{
  "n_layer": 8,
  "d_model": 224,
  "n_head": 4,
  "n_kv_head": 4,
  "head_dim": 64,
  "d_mlp": 576,
  "vocab_size": 7921,
  "activation": "swiglu",
  "norm": "rmsnorm",
  "norm_place": "pre",
  "norm_eps": 1e-05,
  "positions": "rope",
  "rope_base": 10000.0,
  "rope_fraction": 0.5,
  "qk_norm": false,
  "attn_scale": 0.125,
  "bias": "none",
  "tie_embeddings": false,
  "parallel_block": false,
  "init": "trunc",
  "init_std_qkv": 0.0559,
  "init_std_o": 0.0559,
  "init_std_up": 0.0559,
  "init_std_down": 0.0,
  "optimizer": "soap_variant",
  "lr": 0.00543,
  "lr_mult_up": 0.6,
  "beta1": 0.95,
  "beta2": 0.95,
  "lr_head": 0.00823,
  "warmup_steps": 200,
  "schedule": "wsd",
  "decay_fraction": 0.933,
  "decay_shape": "linear",
  "final_lr_fraction": 0.0,
  "batch_tokens": 65536,
  "seq_len": 1024,
  "doc_mask": true,
  "train_tokens": 179500000,
  "steps": 2739,
  "dataset": "wikipedia_en"
}
Each number is 128 + 24 x the weight over its row's rms, rounded and kept within 0 to 255. Layers, rows and columns count from 0. Numbers have three digits each. The size before them is the row's rms in percent of the matrix's.

# layer 3 MLP up, 576x224, rms 0.0808, rows 556-575, columns 0-223
097:140120111132130159121155090099134140107125089139131095122119122082111130120087103115121121097111140125108147136082096106074108101111081143134122101126112136137152086195151153135140139115136140138117103137130147115143121111148110173136141135133147153111148123188115170143150109124099176107161131142092107183084128105146110116110142096143159142093106098150125159118118157162105118130137149121118105144127136139161145123135131115119149128146066109154131129114164082136132117152146138113132122119124101149133131102103127180085174115138104099161094113178078084127118148126109125089145114160113093136161169165167104107145097093117152107122150152157131147112140113111128152105077
083:099127168150168101126151132150162138154086111150132134101103133165103123162127129148162105133090130124109120182100162152102147138132137117162144151175147115108138152134127113142119133109094144111127114120118143132144157095077136111098138155135109121080138131106110150136149069122134072113106153114115151162100119154136131112104095154164147124100122112119106156182116153135137134162155081153131139105103144094153083156086113123077128104078135103111115140145127160117097117085154133126108155154131141084130119118105115135168128150141120116113151125119102144087121094152143099123208128109113113124117135114103080121135129125109138135108196120100130145138107106187127119125119
104:101115114112078080119085180112142089128096093125146170078124104146131085115136149114153108176118128102123143105149098117111071112120096143151099142129118133167118150122110114109132135120110112125101134154151124122108113149157140131148111065167133106109076157111127119108100165113136128143092120128147141088192106100161115096154072188125132123125133101117133137135126124145113131159116109090135128132125125152128133146142109139148131120146126125116135093128158123171110098130076119090141135113119117143134101104118076093142126121122132116172103150155131134122091117120130109141140130112127132127148118093136126127130133209129129079107178134117107107114130203105103102135139
115:141103143138173097115092087124123149109117092173138127091093095124131127123111097151105153140090155108121160098143097101157124116104116149151141126127120117118144146107150074136125147130120128137088103113116131115133157090138178115188121140115124137149068131136101121107132162156139162154116087146176143105133099118126139128136112127142144100147118154101166126144123135135125118090134135105153134160170180086094088119075113141119142101157141108105138124149147177134110125103139094139135170112149145155128109093162175142114150129134121193115124113125142082137142074096119107132171146123141141150147150164136160092135117156107117134136164107124105115130079136144142160090106
098:101114127158119125171130179126138103125101125137102168135161137104114139160102132091104138176128108148067114119138144119180128157137168185149147122113148160123086175105120123145137123112135145074119117116092133123148163100140142153132148130099138110163146134157112128100161162114082131122140127134104123146138111144147140117128113181136097151130167149114087099156087116127170140163139087121151141128117144119117140086136099101143141139090146114149151153135110129120152128076147152116103104142151136088121102096129116163107131135147148161135174157097143146138101130077114163142148134128121136118131179132132087105095086168122137109089116113157156143095121129139073103142144
107:127122134142129122119166117126120138146153107139181133094141092122143104116136180163137099110088160138111108092137112133140134165072132099126134117137127132099134141128120137146085100098135138094137124121170158140131095113080149095085106186162114129122161105105118156177117071125142110115128104140109100113124153124129114133150105110123128138147149084151105156135156105146149129151148136119100108076096136153135072147122137097103153151119092124116105122147127170143110145116141123100157096097140152147148103106155144124162131122091081130168123111113126125141138113128142147166153143144148136143171098087115136126104130085175205169142168150148163119141109144142143155129096
099:152115144153144139136146122140082123117109111146143159117124081137109121087093144120096121169130100169089142110092074151072139107099094122126102143119106122136083116204125103176112153148135148143139176113130119110119128130168146141140114153132172133116120130125117123080155103095114116139166116157098128150100117153136152143147123121100142108130115134151198135127123146139096149133133086135106161169153135142142124116132115114137137111093163161105117134091124098140129115133127113066144106148129137165134128146116141148138142156125169151077110118156152115150129133160178147148094141124098173104115111133098124138135106112123142116122112152129167110125107175190115152143077
100:098152112147109088106098129114079152133109135106122158090153163120118158131112123129132127119136142141142125125085130095187117130139205101124109145146137118151152152102129177110124109102109139107201121086137121128106102134111134126114085125140152111156145144145137102148162103119143147105121140134120141082159135110114126107156129111098130135155120079122137142090097145131134110101169149136137148145147139136144130147154120116146101126113147107114134133101112129101088129131111130083142123129070124135117091165122159140095162103117102129123097167156199134125068118108158112118134130106091124126101199164091130133148165081127113121123106148169125158117140125180109129145130
091:149139158112149130116150147151112158141146086149112136107166169147151109107115158128143111129126099108136110103153114104141147140126119141116154114128139158132155101091166105116146147149161184146169135140106168150134126112119138123127114129134112156167144158149141193119093112154124111096122155101157099164112131128193114135114094135143119141077122143083152233096130126093148158090146122124145118109093149127129132130113145135117114143151111171127154105133115124132142120134179109133122147133093093095147148139117120090121132187118155165126161102141122110150103141099119115145169126110182144122113144111145109139132125173153159135100157123099103152137152101146154099100108
093:101141133130144144105133179137156096108151126126124127155141095116177152133130117184139098134107134153134079201140125165083100121105142138148113122113123153122134135148087102117127097125107168155116169128156083163099071162165131107115122140155138144135169105135144151096089139157115100124137143116116099123133124130116122143145147152120074174118113133147099089122120113100135118155142119118139127124108107135113125142132112118140096105070131094109108148109167157088097125118092201148120113152123139082128136096073113108130142140156117139166119130154134157090162103120135109114125145139140106117083088129128104134102091153114147115167101181113126138125110122105123094111124
101:126123098095138147125115152151169141133121154121119139155145153141124110096125120129125133125126151127151099140097092111108145090123154147119163107136129153131140076115103170131096162116131134137131081097132133148110178107143139151147127146124136151130138163169115088068136133144111144150108110156126144182132112131077117105125143130140098104153099147148134144124124149127142103077118096126122117140138082117132120115125097118075101128133148104156140170143140129174115144101089087133086168109088146152162131102129175098120168148103134103117140138085095139165129143103123158100111114114190155151164110148193089127121133107127151139150100130143121125130141175143159113194142
104:092089136177131152113120133109106105121131117139128124118131098128147105103135124139104113187157133117150097175166148160121140123192140143109167153125106121157123092155083089136128094164108116148135116112130097163169170087123152109148163103111167125151130150118164170144162137118097107126140095163136132126106126104133138192126140139149160111117132095149138096133123100153130171123135117157120156178142132157138129124094089097102143146116123113113127135121133147139187134166151145118107158157121158118089160156106114135145130106146137137142157127155120134161096160118143117121139148114155141134089064157079139146125159123156151082128147106102150124132160121166149132095133
111:108088103099120159121105129077149158118111150126123177173115180122162147146170128101078145161124143101112145134102135108155128124122144118156102125118077094102103121147083149126123101128101128114166137103121146141135145138143116112094127152114110134146102118157114102081162132129106111153175142122143152140152162143083129133155135127133147129096173169122082098153123108116137138109121111112141119153105119121095124145155160141148115110123133106163150095100121118127119133122113132075128107164150173152072143115073094115198132126144159112120137145125136167169136104143160120122147116159134158117103117099120129143106079146150133125187148167102152128173109130107119138112140
104:141119127113138159120115139165100126134120141119134121106143107152193121074152119112116108124090101129089093165073138145138119116104193126081121101120172164108130140143125126094110104121124083160078158155122145147138099140130125096177123122106123068178150093106114136139126133119116148046135096144148179102136134137118145128127117177098109136124126095125117089090148140183142157134142142078154128123152140152129159138139093128120150128120113104158102172124124139168131084138173128124122148152113153138117121143132133122102148129133121117123087096124127088172091132111115160122131111127112103150126133167101095131121105109140129109111118124163101114113131129139133110079133
106:100099173115145124115131113130139109120117139114103139112102141119096133124120164149157160110143159156130135164113172147163130141126160106128103120102177141154125125117150150106125165117123141154082091144135075082144192119162134194133147107170106106176116099101143122151137123092124111135103098085106136087124093123133158130112142114141107117172158105139114113132134113145158104137156141129134151165129116148118178139146158132082150121106121132120133113170134111146118144119110133113174085115116108160136135111116162173148122141138111183121130112076104113136131128109087104172150153118157141168117173103156163100167120109093163100152135125136125112078142099138114125122135
102:138128148156134122109144139087118171092142167159141133088175134125106150078154091137132124127106098156117187118103147123119128142094117118163156129146147138131141155148143079126148127105105100112126139138176128103147119134111150155117147118091146118154155111112129110113125196057099102120146136114144100134138175110154139125103096167080121159124147110154135119137151149086100148117124145127116129126137108078103133117154157148150110134142174115146135116103140098086111114126114114110079131131072110155116131134126115095124092097120132144100125131139155132159113118164147115083165103155137150151147144114132183102140103059110089145166172131135137137106139131128146119106152
097:123149111157134150142163101164137139123120147173142110110153154097100122116125117119106109112129136107151126108075150125138124122099134144168125142110123151081131074127152136134173131121143154115113129076105120114159181121148128155116133138130162117156129128120126129146114141140162098133076102133109128108094138126138152134120121114137092095148082177126150119132123098175106078111099143113166099133146118143123109147098161096128140120097150106153130162102102144111154158108132132118122062171148172165095153103097145175165115129126138122092144101094129092057162127170158110146075119142148125164118106160119161148130128113105102142147113105132120161135113127097160094121126
100:146121125122109130188126060123154125096141080160136119170080095136121141092111118130138151128155110128096121114145124099117150148144127147148159092153149133128123125082109153104105133093162151108141127137116143101096158105114135158132103113119094153102097114140123105127095103107149155110129160150088145139143112162142104142140105133121145162137181075131125135111143109135123150126142108073134121135163181115161092103136122124127118177164176079106151106097095183149149141118149112120139140110117129121137101133186162130115092127168126145164118088111153154122085128113136091139128112134146167140144127134094140134145106156092138129123131113135134076123103145124125140182168
102:143115138176138150144129118126129136162116150090119125132119137120138146129136127134145145143124117128141124118150142135117166133084115143123164152144105099103121138145137133128137097117111098166116126126161130108153166136105114127117135106100151112101119134143139137134083152094130129123103146157170114113132113155172161058125132116117134109106092105122090166125162112180097141101102083129121132108115136139081148136109155110091168106066165143180119086177144109133125089148138084137117149202123108112153098140071127117124143140157078143121133118107110123119069120156164116099123140176157159118095116126126119123156115099087126151076114130126128090102115095158093116118117
099:132114110121147141163139129127112142116153131128145147142140142146101129087121144121132105098120165142143140149130116067187148139070093132082181086138159117100121118144129161161113102113145135140153110147101119134112146100139117172086103142127144129149139080098134104122130138127168145128137135118135134125103124133145159119144172114125102153168143156134150126123083126112078106084108124167069095135090115166104145104131161127164161113144119146167134131090195157111120188170137153138182116120121100180145093124161156128150132110102100117155186113122164119144152128144155146111141124132137149138129117092127133124154115091116164152128150134102132127122147099116136133129135
# layer 3 MLP down (transposed), 576x224, rms 0.113, rows 556-575, columns 0-223
102:142138092142097142141161166159087176099111113102132144089140141125136160150131139129100092144136121111123137123153154108149082148108142168125119100126113110072154113116131119092178159113140167118141126136108139194107110102140089085123139125092148169102179110123129135084143131114143151122161127135130140146150121119091116136095106090125143103147190170116086164125161105118151161118107112118135122182137118068157152119113136118126149151148137123112177116136161118126154140125103132134078085131138115142151130166146102138150121112114116125127086097131092143122144137123104152147176135113109152079130130080137106152165153138135115110144078125160111134132137124113146139109105
096:131094129146148068092107129134123120126103172104111166161145136141170143174138144132100152141099140131156128098142068103115144167098118142106132142095156114103108120125105120114142104094126139112122118096127133143081172148116129112117135134138127123175109130128132127165144141133157145132113108158164103099104114129120097143132114126179125122134116134093140105114155149105126146110123156109123156151078128143120160098134111101156162126189074107120105128153086110129130156135102157133136091137143136102155153086165091132147145100131097151087134140155165136083096093121108134210099163181144122175149135126106158122135141115119109093102106129112147111164128139123108147118132
104:082148154146135141117116115136132106127138072124107169164132089111106114162120121137155156142110103126146149137111133118114173167141120058150153122152090128142110139145120112154125164146104096127128142112162118143104114158114113116140114140090105171133095116105102110154094113109078117118110112141150153170135092149139142101111127131169125124147144113133165118163121161081087108067122098149111107165120143109168148131121116121113096132093131106119134115105089160110125136168149148110125132172134162133181095113152139110145132129151157141101082145110131092111170106137145075149141146131115130143109122149097093151105130136121147112152090148167189125114096082121151141135107
099:126104158139130112186166182132099033161122125175092126142161131131131113138108120121144161160127070132112114154132139119117124119120178129104131092144153137138146185145140176133105117115114159114151149155161135180163146129122148100086161145177121130118143094150129140123126127139099068108088146149095129136155118128132118151125113126133109154097138153135060091134126117113130128124106123149113133141115153099131143124163138117125147135123167105142143134093077133109163135123124167134138161091122108134127143130151115099135144086138120113104142176119172179139082127123112138129134122134069135145149113105108111124138105149142137123111149084136133167100124113134141149152132
104:115091136112122108164177147140129126143127111157138110125147159100141116117115136109112128188139096127088126125166104108124132142123132136132086138114143166131074149096158133102127144156126111124176100151145134140105132111105133154151117114110111112111147103123109118089141175096161072116075141171085140163119104155135133178125069115128126143151137166118141109158142131148116115175129098132143142130116100146114132169109137135127110141143099094115100148135113096110118078184107073107095093116125138138121138124051102113128109159090174122154136142151164149174122134153115137104139135150081154110143161158128146149111111098155121153103107138137150137145151155113134120149119
108:159122097139114134092160163110125143116136110115174133127131099088140119142108142088148134077172109172133137116117151123150124127166106096137152125185110177130162097153128128084138139114118136139115125096122177141093120163114119122118177116135137144084108107095102122115206090147149096154125135150076083127146090097167132138052134141085116089109171111146112116085129121127132130130136145152180108152148128115111128153143110131137155127154129145124137117155094135140151121118094153101130111098140117118108106149112180132159120140083145137127128148108148139100097122117152152132155131162121112138140130136131118177120158124164143158120089160150140114104110125139110097124109
104:129140122151156147183129114160139101095167129129121140100110163175127148164093092179130123163120138059112140103133137128102117142132120107132151138128120157157140131151125166122181117120125122114127131133116085123137150181107095132140096154141133117134104117147085129174091124110108111080164078077118129105097091137109109117093106105129138164145126125079078146102146095091156152123121111115131146139118100113162136149100121121135103158115103168140137158128174128140100168123174123146141141186145136156141135115137147120118125150174176134148142139140156110100108134110147094149145092139128169116116145140142132127133095168082128171103095133104156135158126132141123125134142
099:128110163159137101120138167135101138110149134139119135158142068104142133129151118112146145133165148133154101146148110174156080115180122168143175124120118083140138111113119111164093113119134116141145172136116107112125080151127126126111151161104110124153117149145147101150096090098150155126140137157135115123091104102151146108132111130155074157123150134121168165156132169086130170094107120157108130121120166093181114134152145125145115124140103115079126085124187146101136150166113078100144144146143154121153088138164166127173142081098123120118118134141139117122116132137152100149121174081152112136114122111115156110175140110156160097103115146131151136126106127112101140119131
099:125106136126091099134133143147085143093137123114146131132152116121157108166194180104139137110096101118113134097124079167115123142106148099142140141139127110168169100152171145131103133113147117178103087116148126133119124168110179075138113126105148126124164119180143165123105126140138118141132114121159177112127130151137193119163167122112123171126141133108159173151117161134134123120152112126142125110106101145158109106137112103103140157142158123082113124110169114094117098124089098084123154152142135145156120183139143134147135149125116160164120127117086137131172122096141088154116161104141116136115167135125129104129163139120129138159122099135096154148156117119076096127095
100:130113155104122119141129132134113129149208141153109128137120121154105146140092139131097132086158092148105124106132170088130183118128089118127133128144143109140138167132166116105146115113144092120101082114105117106110107077148078123126101114155129109105085127133108096150141162129167116115135106110119154142158160167175147153098117104108111094107155075117145138120116096125105147087121093089132142102128124153077162128109145133116178138159130129129099088140095099117140156084165160123119129138132136138098095121168107167092114124135125103120085113110158110123138147123122145107163075119106129137130138103112169155111146150103106152125145097107167099164113125113142148153145
098:135129176166116140146133079132125147125132118103174119143141121131117096137142190116090137144114138155113130099112143136110107124156111127096142186134127124105124111138141073131112135112142105152083110120090138103124152139112143109142115144105099117106110094121086141152133105178136143139140119165123131140141129149050121172127140125120127148144087135102160114139100133137151158096127107133158111072088131104112121132126150127118095145153120100097101167139119126106182147167099113119117145143133153157084118160106138128132171103091116121164115141135160112144136144195094081183114097113118135101103149173135133147148099101119081110136175122141119129101134113169156138125143
113:118138153139136138094103116084129170148106123179101119101130089120109171110137119111122142140119148148087111164168144118142112114093132127151133187129138142149088108153135132141165124127119127119163144132122113139169149130110081143138112130185147154146109125116134126130129139139155103120148067143104128138170145118207149134124141133127131125093151135100143122178164124092131087118180101142114153112155079116137100098130074116108155153137127156135105114108121105108211118141149157149085133115135102115130130162166140154159106123129167132126130108137146103133122150168161135147128116119108135070109145166090136160116147122151097105161140142140150127129093145140130148102113
103:077087087086162150171115159150103102113138098129157090138110124154128173111106134116143106091147119119099135116133114136089156150094142106146126126120146154148147177107141123114142112137122128152199184090161157155132125118112119115107172101160135160076110100126136101144125169143086106183106132132080117084140127151116117123154132146085158117115117122116130108085105150129123140141108108131135160139133145121151126132149135126123158100117131147097177133094073142159088136121182108131129183103161159128123137127109096137186128120138122112132121135116133126095137115137153126120169121103146134156138154136131157112148101147142109139124091137163140127137110100079133129123156
101:127152135162105106153127153140114182143187140159097128121139173152120161124139124062133152080127156127082095144120150119158087080178095117138186096122152135113149132116134178142112109113088091128126114148172167169145105116104116119164122102105160109121131110083115145132102115136143080135163137114128152126132144141195115139151132119092059157130114118124104135151160154116117121151128089111117107129112093091152111103158144155084134131110123123111125150127116118125131142161107109141164121125122143124138138104170083096138104148124173137148139110145114131090114116137127153131101150139089109155127140157158144160138114166130124127156127158103126133119141121129106102148107
104:126132108099207135108114160140136203104120146181145142105128125118095170115119098126154140150120147128115115126102137150128127104101120151163140102123093079144114145120110130137108158126152121152108109153175121131132077119088117126106129108127093105123153113113131139133140124125085139105086121090111163104121141124133135153142157144165111066101123135113122140123088105149168126124149125155134110115136135151173139127120129158160123127147111151051098148099156166110097135113137111140124129099103160140140173083147192128106154151179143147145133101108118124149093093108121157115129148147089145153155123136141121154096125132156154147148108097109114083102093132150125120137110
104:144117154093172123133173157136151108149098153095122149125138106109124128118128124106111144138147114168096112081110076120095131159074127171084100126171099161118144088089150131084142140145136128112149130118083135103114189120108127146150114095110129117107147115133131151160168140110114147073113063170136117102156125084111159170153089118102153147083100131080131114124104151124137098144129152156150080137082141124108148149146146112136121142121135099151122128151100153139142156103128110110114154143125141133144106131078131153139148095072128143120121128138128137129161141113113150130153108156131143177130127102140124112121113136144069145112118110095152099143141126098121094141141
100:130130123074085124118124058102118119123142140135136112104111131123141120143108127124136127155147128107119131121134150123113165120101159110141125135103128144087154126152156091091161160113091124125147150109124148140146118145105115137123185109154162146120135115153125156116123166109143101082137116140142064149162079149149148123082142126123145182150106120130125153128147113115127132131121123150115123152162078136151119160105167135142147113132122154167189117133147167130150092120080140129081142147172110107100124139158174135148168111164143170159132152098150102139153117131137136077128105080167141115132153077131132104138150161103112171106114081100154148103132085126133113135150
103:090135123114115107131101147124135150112142147129106159150144171095127093100162141161140076118141140096096122126108068139137108108149103135145116142096111090093136184112161135169102093120180108089112149103101164091148137117170151172143118127120124106196100141152125163140108092108170114089165117135145125128121139104158145107120114143103092144106135140145143122167121147086098094121083098133080107096106126113150137141095131128127140114140118103124100138104144087126151112141108136103182104144099108140098163115111131128132084134120143124148142092147110137146129111140126085141124144138152154138128099151136156114107173103131106163094151142090107146096120162157135133123150
100:150121145125165130144092132146140093172139103111111158091171134108118162114138097145145136193132157117124130100127116165143091130149172156150145159137129114136120144161127189096087099095089115163123131160099109122093111160154158147137160184133150141107130116132161077124137143106127132111157095139161095119166087119106083098153149116111143089121159178105141130153103145184114137158141127100132112147086152105163173117125136160100105092130112113148125110158119113088116093110117129110108136108152099125182137164110118103142125132133090145093137120113099136117125141139100119114129142147144130152162133101119122114133154143117144124080072131097119126117110126130131125095132
103:121124167123141119143144159131119118123150152117128133139136121125122128170166155155121097147115103180138141094136126101128136119114173124144171153100093139081088062137113100135157154087160134152137141094153104119105115149144126128155118161150104140135152109133131111124124138141192127140134087161127123089118142156116142112141162100153140148131146086109150146131102168102126149143161115127128125140128125144135113126124132146130098131136145143111172092135164118086184131138123159104156126157092164094126139140105104102181119102081097104154096140161117145087129122153168141164156097123162095093187161110105117094123161130093087138091114129100116098155114129085110140108123
# layer 3 MLP gate, 576x224, rms 0.0802, rows 557-575, columns 0-223
092:117095134121153095136144118091155161107126149113151129121119163147167118112122159089120131121104098153106093133147099130132157148124138144095124132127144137095159122132151128112166123115157143077133083110152154108090137144170101093114100140148168100173127112135137143125125134135164105115110132113178112099152125130134127138157103147127140141145112146094137141107099129126107105140134150096141158131072108140134170117118105132148156141180095064086108082101062074131133119059124151101148076139125097114126135132112079157149126121125127107112120167093142100099103102130104142173103169152093123143131138139103138148140110153158095111116137159119099121156141122124119144133095
103:150121102111128143125117124149141160145149117136136120145141113134128103159155153110109168122117154095130137130128152137147118091133099097121133150121146126113100144126129125122139128120113156098123142095116109135168117137114200125136161073089152108145139165119123145111099138104135125121094125155146112127172089115120102154114095185099106128144107151153155105110117127134101140091126130116139094145158131157118147135166177158160108125173113101134123152144095120160132080134110126173162079091124177158122135131133131149126139122143124129164161134180191144121092148128172066106140164131114129142172123121115111143110124119132112185110096111150144161158094081124103153083173
112:149103167149121091104180110125154153114145084104095113168131106104138137102123115121106113163132125126136123140149113128144124104115118152106133129104133164118096129109151075144145140078137088133145164093154125129119154108088116101152136110157125138177078141109138142090093123136159158134110144123136153124117131145124102149126125109107128157152130122096175109091088084141157125138118159090156144154101129119150065111101153127128143123134176138101136150094141152123118072108112109089167152119125123145159085100162147051173147151126118143154110134126150155104124100150123137138145165150108126152121122129113144130145130127110127148106167083127143143081141105170145100144169
098:124096122081160105136137135133132150173147115168097128140125094116119165102165112144144182112064161102152094081140130133123116114161120120154077140126142112125158084150151173111100082126137109138120165126132137139111165088138127110140138134169137155125140124136140123117068184116136113150109132176139138139153087181122129115125100142088158150153087145093129114142166143136083149116117122115129126146109145099135136134127147097111099120142116126078105099133174169100139124107127103164159102118136137136112121128126144094169114124143124104119111090166128131146155152107106068104157127153126092132101137111130081105121131124136123169171129128153136139145101157142137154152147
103:097132142130154160124120130094080125141107157128166133075122134101115088178123148134143113133118120113159122136139135130168068124177113119151085116140158127155142134123168106122164144116119135098167106160145132133137114124146086143125137099137167138164125116114095111132116150114109136144115155107117109130114140157108108067081061171152140099092181121140165118122133105079125140093114131141157111166122116157091124161111143130163177130136127154084140086141126116170127139110120147120121109070145133108164154119133120106119126117119144144137140133110165127101116129127160125124174165129148139100088166143173152137144165129125152119148147127100138126178115152145105089139105
105:132138107099113106116093110116162086081121180120147109147122110152152120158133142179157100153093165059135155103155135137156151144126164171135116119145127125141168155137118170130118165126137149116107144114157127101125114148077125117194099145128093129157148147179095173172107152115118107123121138124142135154153122143146105100113143154116111132140117126110069107104122100160139156129127150117133169103141107150120114132102174136133120143111117111127163160136132109155113144132124132127119089164093117131140113092153103179082091140144127129121171120172140109079102148135108113110141116129129133132132122099160102140136175141109095124141117114158178092140106130154124100158102
107:121168089124073131149169087155137146146128130114105146102130131135143092160104124107151130169135183130104134105131117105119145108188152121128098145120135141125112128142111145143157108106095159105177119115150114164090154143157152141143153079175097114131166134136117115119141152137147103151135166102132146116165132154089085097146120165119149115115099166156132099132120109159135103136102095090154122109080121161174098132126128104097124135093105175153146139119081109160130126087144121177105119109115133107118077141112105108103097137112121134153145139116104158081125141151148136114114141109086158137174111083115130171124108158118141119105128089137159115131131122106119141143155
092:154115124120145130072115143122100145105159153143157096111158098108149126156171112104141130130163150125122165155176148122107141120113148138129108139131088102095137113098072169122160135140121083115078189146108088091129128093133145133132086114119124139102203119126109117155148148146112123156123112111145110137115111153133134114107139107129164127147109148137126081171088141156099122121115122125090100171099129136100150150147136164113127082108135093164144128135149103109156113115111120078115127187138124122127137117122121089107140112156145135134094124144144172109082107177148163151132121117133106113115163138138151092139158129139152168123098165119107116142145141154091114104166
096:125124097086150148153097125112154128149130071112141143130115161161126092123110164168135099068122089141109137126073134099153162120123126143139139118119121124107157162161126112081148122119115138125097120156169149144158130101144150137145104149123146142141137102151086127110132163132129165111124096124136121115154124156131106108135170150137127145157119149105105142157153114116120137093172097114132196124174114114124173121157109097131143117147158135068121098136173095115100151136121117096148135113094137146118131168151116111074100104092152121097125122117122107137105131121117144079113143095128141162099096145121137124108094125134130168105136104152183104133139154092175113077151
108:108141071092159115110123141114170138154131134093113120152131120129145137102135091103132127125107144142172136147109072090159137147116103095141125091057109143169120134116134146145131121132147169172123150114157142131099172107139146137171090126134154137094142166101139125115138126104117126114137122141123142128122108141098135130106154126166106098147135128155129137116134107136067110129141110179111112155165104132114156102168132067122147144111151115179157122119132100141104118077152120157136144126144152119160127109112119118100151161124112102125103122190110123110130128115116169061143172126129201117124124113149131146082126144153147154111102135121145077118141179121124133151114
105:108114158192146136097164131117138089047132149155119137120129143154107118142124129136158134158164084133143125148119108145098123151157173122118082128134142158116114132138124097079163095146121100106143142134134094140107120118097104150113159109094144134099141160091136131114104116128140132134118115076124127118112089139142066179149125157115138142096109082117119136085092123090132137148128154121106113122157143102123112139124145119100093133080110093092156120100119164125119132078147109112142110075114115151111073131107140114130114141156102143121137120107098107134117139121153152171099152162138112139112129083149094114092163153157092151149093116169142137121165130104135153142136
108:131141119108099131126120142143113132103085145128134182106146120114184146140140149154145139124149145150153137084147122123137140112155161107115104168104142151121148135182128150104104134127100132143130114097138105120132092079087138148107213148111100150168165166155094126135171173112096116107154140100154146130099128133122142140113129184172120146136129096118119139120096112125121079132173149086109121140127129150094119143141124099187109106133115087130113132152121125139176113170131140091128086092144127133126126136100127126151128129126153125177106143097183109126104107137190111142115090145142145142155152122105137119144106118140168143192122148144106129126121111133148143098108
104:137134137150139111110100137130151106134148115097129141099088125089136115117146125105066106130089125105146125143121151125116134123188128157105152119164103123085089151094131134130136164166124139111083145103157121102170099142110143127118137134133131112134135150156118109132143146135152098134105130125112067151070087140125121155129107147139146170132122121106086158124047090091171142096138143088106153164113142125117096124142122103104141129098167112149140132140151122149152131082109133109158106123127127132099141137096157116139105090162089131159129131161128174072135164088182126139148111096172152155126110124135160141140127163128143145132162157117099150134115122104085139110143
102:102102122096132141070081136169124150149099124092123136158133166162113123107108136156170145131064135144126143135116156136176115141138129096136107134138122159128114105108151106103180158141138124128143136138128124136124105161146134149119138153100136157179176162141092137151156074167107099136108124163162124093119125091115165124110128142139106099168129128146145145110125134096163127161119124095168118139160137146131107156123121124120138190093100100089143137135102127143111137148128142105159098063114155135176136105142160134168137160096087117119138111099123111141147118101132154134137186118109122140131165149166136142175135099132127104114130106147132103107110111102079099117132
100:100138115115126084130165106102175159136084172144109101170137129163086122139138126081169093106126105096138122160092112125143092149126135049172120144153125108115135130127123139136112136143151125128100164097124128133139111126144144075158096129128114164135169109141142103109115155141173106129116131157163173140157128154117105073114111136160126105106116146138153141095152127142130126157182156131111172131134127106094111124144110135140138127081134104133139152142114078108153132161155076127112110112085115115145113148147133163125163116163075130123127135119118108099119111105125130137134113100142118155140165124135158089130133107088143167118154091125145110131165090119099096145165
097:202153142138152129125138130116121112094123126174142142165177100134159104201119093096120165144174149151101107148133141142168133152164095163127131084142172076123130108114143139144121103114118132116103144122100123108153171138094164121147118107130090093130063164114146124089099146151101121150143131128177125149151118101123137196142116158122125154092136140132143113129137122136138138110161153116118159152117154149118125119159130135158128119126170141134139150126115121141162103135139130120106106186129148138152111083126119141104150133155090122129105140133139147117124172128127110106099104067112153122107106158184151153136127139114120130099113134139122103109156127158150141103080
099:110134103127078123136136119119102146079131149164103121137100136072098142078096121115135103166199113121077112108149123107149154130130126079152102143109129132101152118144113113144091181101127134103109133123109107147147140168132123112131145125139113142137092133103133131103111151145173103142126131120129155146144123129148111116163130133133105108115141148125103162078158090145128108167156122089122113144104120138116105158139077123129104134164122141173146105104177101114183134096148130116117110100166150130089099131144098132122110142117126119173136132157107145139076109150125142181162147151154152131142126094127124143143129119134149138134161090123184053124145095159105151131141
095:115093156126114139094153151126140099131105136144115096139104117164100122134151117078160139156168138150152110141150145108155120199172125136125117138149098106135112155077130124182153124153123102103100125094147131156137106107105138148117138128154122128145096172166123118061134150121134155143153118154169101108119139169135116106111099150123162157135128137116114136159134131089183141118165126113100072122148137155142110165183136188136144114134136121117160129167098113102118080121139101088101099150126119115158159130174155105136147148113162152117155120177150132092129165121116143109137131110143131090119139118147149115134106147119065143146102111146160128125131141127130122167125
102:093150105112163119103085128123108135131120126131096186098119129145164128119169093119126136146114128076118083178090087141115132139135107113136123104112112121136101098125103150108103107149104133123132119120131078104146160124129149132096151130083096120111077098138148094128169136158123164147160082111097171134147144113093089160155072153155106104174111140109144119119125111150125130179128125135128107082117128123146092098156109136139109136123139100164100120167104120122074105140135103119139118090169148089124127141134119108115117092111127091186137146137147133159172127111136121165162102147143121119082131147131144142100129162123108130108126119109123119157140141134115057140115